config.yaml
rope_fraction: 0.25
bias: "all"
tie_embeddings: false
grad_clip: 0.5
warmup_steps: 200
decay_shape: "linear"
train_tokens: 180800000
Each number is 500 + 40 x the weight over its row's rms, rounded and kept within 0 to 999. Layers, rows and columns count from 0. Numbers have three digits each. The size before them is the row's rms in percent of the matrix's.

# down: layer 10 MLP down (transposed), 512x128, rms 0.182, rows 95-141, columns 64-127
# up: layer 10 MLP up, 512x128, rms 0.243, rows 96-141, columns 64-127
down95 103:418574567468424618495568481508458491472505504533519482480497568516398510487486484473513535538484543437502567516510457463472519502481509504494536543511465458518474472486471552494466522474520545
up96 094:445508466493528497470547416491510438523533537462488516524484510469501531526510544478489550484498526545554499533543489507464553482476511517426444471546495497472499529510445450495521604534438557
down96 089:510516461580439479523476543503501479559491467551469476463470571564535513585439439505408484512455468516523462508502548472495508498429496533555519537508508525494531561479467554453477561473549483
up97 098:431525517516477506507508484482500431518495535462529539574508522458502476459513470403483469443516502455508486524506531507417469548505427580508491476489465566441464567479484459393439466541501523
down97 097:467475556535516500537481537517436545489494468519546503506470550525512603563508454505487498514522485549512561539462498486575534469523480492530574447500500444529533488515495609556558461500474519
up98 102:487494541516450463490485567493496542491442553442486504464472455493530483453512498483509489486548531505502491436523556430524532539523481541399543485489432457455519430534550484516483542561457425
down98 099:506590527407493438511517466513542432557391564527564543541528540485439556465544508532485511474488544538542482463515517496486501477499548497475476497521504545507552566546464431496500536455496526
up99 093:468501515526475515520480485501534436547516406527472463495444462519500487519536412486480545474442576518448516472525534455523490475510520516471498536467448535456502527524532530369512535544569428
down99 097:497522465460482504488481420458456515531474481587479507491503498515504503542578497424551522470531427442537504543560449536514505430535491490564464566491514500531475495492526480504526518571455533
up100 098:515500555569511543551502485452519430508495534548521573585482457498469554449471609548458461505469523484518572565434520407437502493458503475468434438531540534455451516507441520532500486454559482
down100 096:524468505413456465559523484477470533503457474519496522492611522452526580480525497469474502584506520505525507434434481538452433539504486485509477484500501480467566502471464477481430477562528551
up101 092:540526484524465550520510533485458536476441496457487527542452525510508553548511521541499530563560467569558539503554491527465502354538556504487496427518514563514423563480463629525482475546530516
down101 093:493463541570465468483481485518551452561463529596505475538528508503425503417585493491496559473460505497446621478484479489495494540519516490534475531519378493523488537516510498534436460528482520
up102 104:488473514451475523528551496456606491547497515494527416517457502543540442537446525483587538439455481506541499482463523436418473566517535577525442474466483539571481495484510561463540473476476497
down102 105:488487460544514513486493430495482553456472527465529541538523514512484474465554456504499533524490556533491492467516493528536523569527495439509552504551529456488548471457565527555396521486511560
up103 103:441504529501434494525440548522498476473552511467460469498489471501464536446464486514435426486492539552532475500507521512401506505495471537446455423440497446481472540499526539492512474511498515
down103 098:482468453474543518487533509582517551550495514511540578519545420529529488523554500538569507559452488471525484525535468462559441503517462458556460488523402523488525490530491498518544509487463535
up104 100:494493587456584507520505498507424422426578490590520500470471504535443479465497425472546489483513514486547461481541445548469452419481462508517510560514506472494530534502487532567554537550479507
down104 087:441565439535480572561425525523543538541512489473551431521519559500462453451471473469423516490515463480517584482492524485521505517498481536485511505505511542474447589464527417545424490516518522
up105 093:457505507510493502466527492548449441496573515480530449490574560468516503464510540504478383557494459458534521434537499484576525514526512486502543480542476496428528442493529448477572540477512452
down105 092:544520517508520474558476548473495537464492513525518503567475455563435452509439424532473598519503522558448495539450469506495532488510463514498485561478525531529556530496535476545515502494432487
up106 095:465543574454452542520456481507528562553443577501469448446556463507458499496505581546535606584560471471532507534490502530472492459474419482508571496544456521475486520540442471532478491487500497
down106 089:535454477480457574546613488470440495507521442539469479500402531535457445505549492418494477447505478463471454508532428559558495493470524506485452551547515516537487496497553490521518483527582433
up107 096:449514550432467454454535520446517526487515495565427509463449538501487464470539613516513546496465515528576494491469520510499549469545528570454550553492485447536541476489551410482420482572478493
down107 102:496491452392526539515532496543512550507532507539486564484495504422517524512507485509448518509546499506510501520487531503487465539504390410575398521569484483533531531566480512511462518459450526
up108 093:503533431489536594467426448494565517575527449490532524464498472504460513542486553416511445508455448548544524524438513544544488524459524425477584483511468525505492461545484462456521508500529486
down108 092:503433528518491454471600463489510521484454526471474493500484540526583556442487466492450574468490514492507494518480457428489491489409542512504426533488500522483521531397435499499467500480457502
up109 106:501446508555515508466554463482503512531470575475522531489517475493472478483509491533477501478431502436564533459406535494515493597422492509469537573543527547467518498605514489493604595508486525
down109 107:493454501517473521532504442510505492522534457497471517450530458560603445466453571433541547549518510491604411455509463429518446547517496479506458490392521494533493522579501511562480545493419472
up110 095:464423517480481544537523500434462518535532507491548511533497456464505432527501489460491539473531529522524549485560477466484531558490556479555566495519473491505560500546477505560537582526573493
down110 095:497576519475528478501522464558505499483500515584516446449505483531514569440470467410576510487554502462458533512497572582470472439511452535410503490509511507504452518449525419479480481597474475
up111 105:445491520484518474485408533530504526513515564532406541509536515515553512473517494498543543502548536556522576473511489589468432465482495456414499418548529452483591498525551499485477526462499511
down111 108:551501438516530536499595533501467506574508499444506474560536482508465498409481537434512497517495440469471441523439532445450556553483488439529516529451444542483486480490569481545523474531496438
up112 098:565498451480455454471451411565534465501504544474503501460559436501538557509528504491504557530502459475494455444503500491451522506533420476460481457560458457514511512566425499467589517544456453
down112 103:452527518529489539510528503466479453552489470533563526546485493461444505547488469435468499528458515468581433547505488552500546491528533397470527609564475490549444497519471471468473482514569514
up113 099:457534456575502494490459437459511474521585494509475483498542517527478529543384513508564465519507506562492521547510468451556577513506432501532522511508539551470544518510497536545439573488445519
down113 098:511474550489411596491494566586479505476506554488533497535539486531492492460510482474486469513502509475511450552489574460441524538531466482502461563479430484480489466497570472509509499532478495
up114 108:420518566554507489471432496494476460543470539486537485508543538555487500502471500550507583447546523526522499530433559471507467503513448563423500464564494572485500409534557529546495574445450507
down114 110:451547477467532470528549515539545482476465451544465454465562442484467530527530481503525527527493480478473550506546457540554487431514454517477402484537456476526502526516476479499456514519512514
up115 096:515454517551486473454501497465531584457478496505523464516506423436553505522459494438488527486534502495488480516493501541494454561543549514509545502531495518498509515514459495535487548544479495
down115 090:516458523494504508575460464548477406471557545442539514427505506493545444520508410501555434565432465525502464506535508472454533483456507580466488502475488487484450554520451538497477558484541499
up116 100:485546521449568521462453398503513501488559476552518494469431446521529511488521454488527421484496544458488558484530610482557500503491518537507498510479468562384552508497493498476445512489489435
down116 099:481493497501454466489495436450494532596497622574514525403488486454504458495457468510516470535482499498506510509470526513490517487555502440533493506517533508489538535558454547500465443484445581
up117 100:476436533524486569493479465539401467522582480538507516508457483437472478518496475539480515533485492525493505481478446477472468442498492490447518430419473498515455537498398520456472483525508449
down117 097:575573510411551504506472507487503508417448498492516545564457538519492527481534441548511409476393443489496460492550509488451499536489524508463486487485536462509541494487560450548531547544464561
up118 098:463496475492519526519548456475471547529517468489599548446454495457456523455524562513535560509521499460546515445469389522489509514404512496510449478531459518483550478418519442457473518494473512
down118 096:441469506468522563426463539550519550451509506492511488602493495503573461458444478557448467506464518540507412570460551434471512506550444525558432528469548508538535499568512417490535494453507516
up119 104:414515507500457434514468503479511481414488456552427564476467508452455488532451498499505520483519539487515473501489484518465498486556495529444586577503498458485509567556543551499498489448483479
down119 106:445510509474532566461520492496449574524445510495544465518444420476441379495518574531522474442490523471522525455542548544524463513454533544519469492435444490522514490505474424479494506506481468
up120 100:469533527441457467459460468459528471504550503473496500472454455508442435449503493493547519465460479518502525472564475482498451513518496549461574452554540451409512482422533519523540581492485529
down120 089:480473433438472513516481501507530470551473527509519478496458547525510503563460497532508463525458495500541504458481540435495539483532496514574459491473483500513499504537499471487478613468488542
up121 105:512528521570458453494463530399507479462504540468498430519548481554524488517567528471508535548524529491576464494467454476485482515515460526472486528468458544540507472452602530489511448548498442
down121 102:473489473559436566531544511432461543490516568534508551561537509481517542492483476516474473409510519549454528494447474508465491464501530472548602429575521433468437519509495515522569511471544555
up122 106:380537540534473520525427503485496507471467479483521519498517474512489568426478480499521496512528479535505470502563543394493493474476445529490482499512483438552455423527589475511459479493473558
down122 113:431489464472413531487509509534517451469501529531519489522487467462507492566480534561571515457494541536404496446560509463463498476458524527480439568520472503550552467481485534451411472483500483
up123 096:482546593547473491496443513475459485560543528518499446465392544489501509489513515495539439491498462453561522463573533581503517522539483491491427506529428482526502519498513488471533488478456565
down123 091:488490532476520570530520435433551532515454575499518487507510452512484426539513482513519511514469598478431488534501526461478435469525521541484513501484561489452537554527462533475496448461579399
up124 096:476461548426506550483446467496576525499455575509440527453496472463454517441476488538435519437523528492519488466551455449483482541534426528577380525543459486511462536573560463519513463469480488
down124 095:496485542584475447475531430477486504510499429539566485480529445535524480521470534512523460513486496579501452524427540535535556518537513496450550555509578538565553496495479559425519556458531462
up125 097:563458497439436467512532534507484465510491530439513468537500506456499536476541558432505537571532529467432519525527514513493518531487491450489561556511554501520510497483505526408467461533532578
down125 097:496502562540539579452495455478425517482535465479482491468516494544443507515533491474500488491478465534541498427428495476537473546503497526468465412468435534520528475489563557535559551496510457
up126 106:423582450508509468505500542473551497553501438492479573468533493481453538513451522494437489528510536518503533617496446549522451554504437490470522533461451541499436427558407502515489523519547511
down126 108:435450521486512499474512490483493522537493585431444513421488543461504505400473508611472458495495531504516499486445515587513477513484572470442494504489475543401566462444465461457519525434493500
up127 094:403551517503565504466468434436501506456492506459506599484499572476501463567537493512471456483480550456511453518497468511507473522524471539504504425428486456500462473518499446587508495588514547
down127 089:525491517489457434506559478436520568490506492486491447503525589502469510505554466479551499541542489422480455489527551538534404552464486448427407510521512538492523537509527527438590490453524555
up128 095:482510580510507486521471527489481524508517589421503511532480524576528449533475444537562510430480521489413556537516499480481579430497539550587546505536517467508487459536551520476494512519437495
down128 087:508509436494448493484528532499508538432453513565456492463479480411462511514520559535467511506504546532532434505473487481520491555522481500442477496497447520442466493492483560521570481496545464
up129 095:486554580549474497533439461465578513491524451517478590500462537504522498474515582542579526522437482462506508453524494488519479513571508491509471588550532511465465517447480513421475427524457486
down129 088:490478498500503485444543475527541553546436543434526413500525483538526481563461477518449481444625549569474532507495422535515524452409509514536497434482447547456462533523507530545548523543561475
up130 101:420472490529522485513525503523563478489553525555490494557527519552488474450483459437457542472546583510466526425523503531475458499556465530447452418523599521605502472507503520465520499516419532
down130 106:523466531445516399547416464520489495494500478447499531496505476495601532532526526524531452423449575495530476563493546499503520547492504470539550495515500464456552549454485509426484568510549487
up131 096:581556544564431441569482462487493537523503491463407410512521506530495534529496514466508506468476492538506509564521519492520509526489567508441557498524452453474550466473516589470518498500492448
down131 088:497506516477556535484471522553441511402439490519532540507467455508537432494528498539465502514577503414551467443494565565502561436422518522488506540522513485529483515509504463492512523489541495
up132 097:544510481539561443528529516456522542544528569453489522506533570535539513494475520456552535475424499436448488495479510448493462489507530437488529486522444492560576478466534473522583471536529498
down132 099:471461547562517553486562473520428490578539505542591490429481509511457540511485549468518476553505513500444533488437618551521459541414478527446530444457477487409560454494505530513510466510522487
up133 097:523597463465560575483529486525491518523381514490448480470521505541490521536497506525482545600505503465533466467549539437530466587563518514496510515477496483486548485476516469512554438506445455
down133 098:534451532491473421513542528538503465467424514422476484504437524411527511517572512500466567449446500540483530493467561468540572420492519521514471525592554511541501528564474546460495478425566499
up134 094:501523515451516494491549456431476452534501454429507491479550538505506512540507505560473508491491531607498538503483610552419499528463473521482457519475479522539536489438453464465469478522483470
down134 095:505507482557474472506506447490466536499547541474551525524489487526483445538541491565492460564464525442580534488471532490492435478542424489482468444510411501495487526442458529411525507490503509
up135 098:483533485596467519518475480516510489448479486528562539443450435557443519483568527512482464438478501518477553455492434493511528547509487505519457489530582508514574459550471490535459565561515453
down135 097:529456518436564525482469496493449496573465517499468539577521562415519488500518527455534551497495472438520487502533492442466393386579525555522500452496432533491471538458472542551502486532483597
up136 092:593613523477384544476479587505449457499487501490504525516447503487511601482535509473497476476506472514502448556436524509484546477533568537452512485529530438459484540492498486524503466563470461
down136 088:437423498479564450485487478471513523474494548475497472462541483495549466569459419447491502489477503468481504585511480542527532538472500565483558510414504585463504531472499512447539521413508442
up137 094:496446477497507480452566562543466512544511492477520484514437502611488487460528492448502502481445472508549505494529517504444509468475539491506346487525470478499419507494439468527521463455525492
down137 088:523503429514442471582589481440487514419543530519592475452589548485502557474453506448445506501570453455509576486438532550476496527496510471475474415497532500486496530504504603461470449478466508
up138 095:452609514428499526464573441596552449507500528472484522542511450473520477490455477496495470413498483560456504466465511523529521497445492566467542458501522583521526493520492483555423561437467574
down138 096:468442493474526558503511465452502481460429517498506466519519548491512506493494436448460455545486493464483447487590497537479537585470569536563469458476617454487436566456537478472573533477507515
up139 105:500604544495566558474442467516480462578501451498502480522501594469556459514512546561537543544458445541477498530497515532560522510474535482455511529463540468485470419557533498465488521449480468
down139 107:507502491464522500432537479486467569478451426495470494426446526478536537505447457525559546496552509499466495444445485462490566459535508506473512578461446489512555450511554475444527490411536438
up140 104:424490486482514549499576554480493487549506449519537489504569467478470501427497433434494513516506479508418570523441498494579537508526511501594478519486518482574414498518504504464484496514477454
down140 109:429444589535456388538508463517551503528521470521526481488450573527563491489481539572487503531472503435499474506494476469513502453486553518540443512573487508517504550442541439474493449540532502
up141 094:509510577489497504522457484491485501470503560495526467487524542546505467481514533506437415491512524492496527578520382431427525519480509456544561506536490466460595532511506493429469563589440513
down141 091:449459474568493518458540516523523525495484483524453463528499458538510555525523489461570523486513507544518468455473616512613459463502501548420431499535485505511454456502538472517460465441525498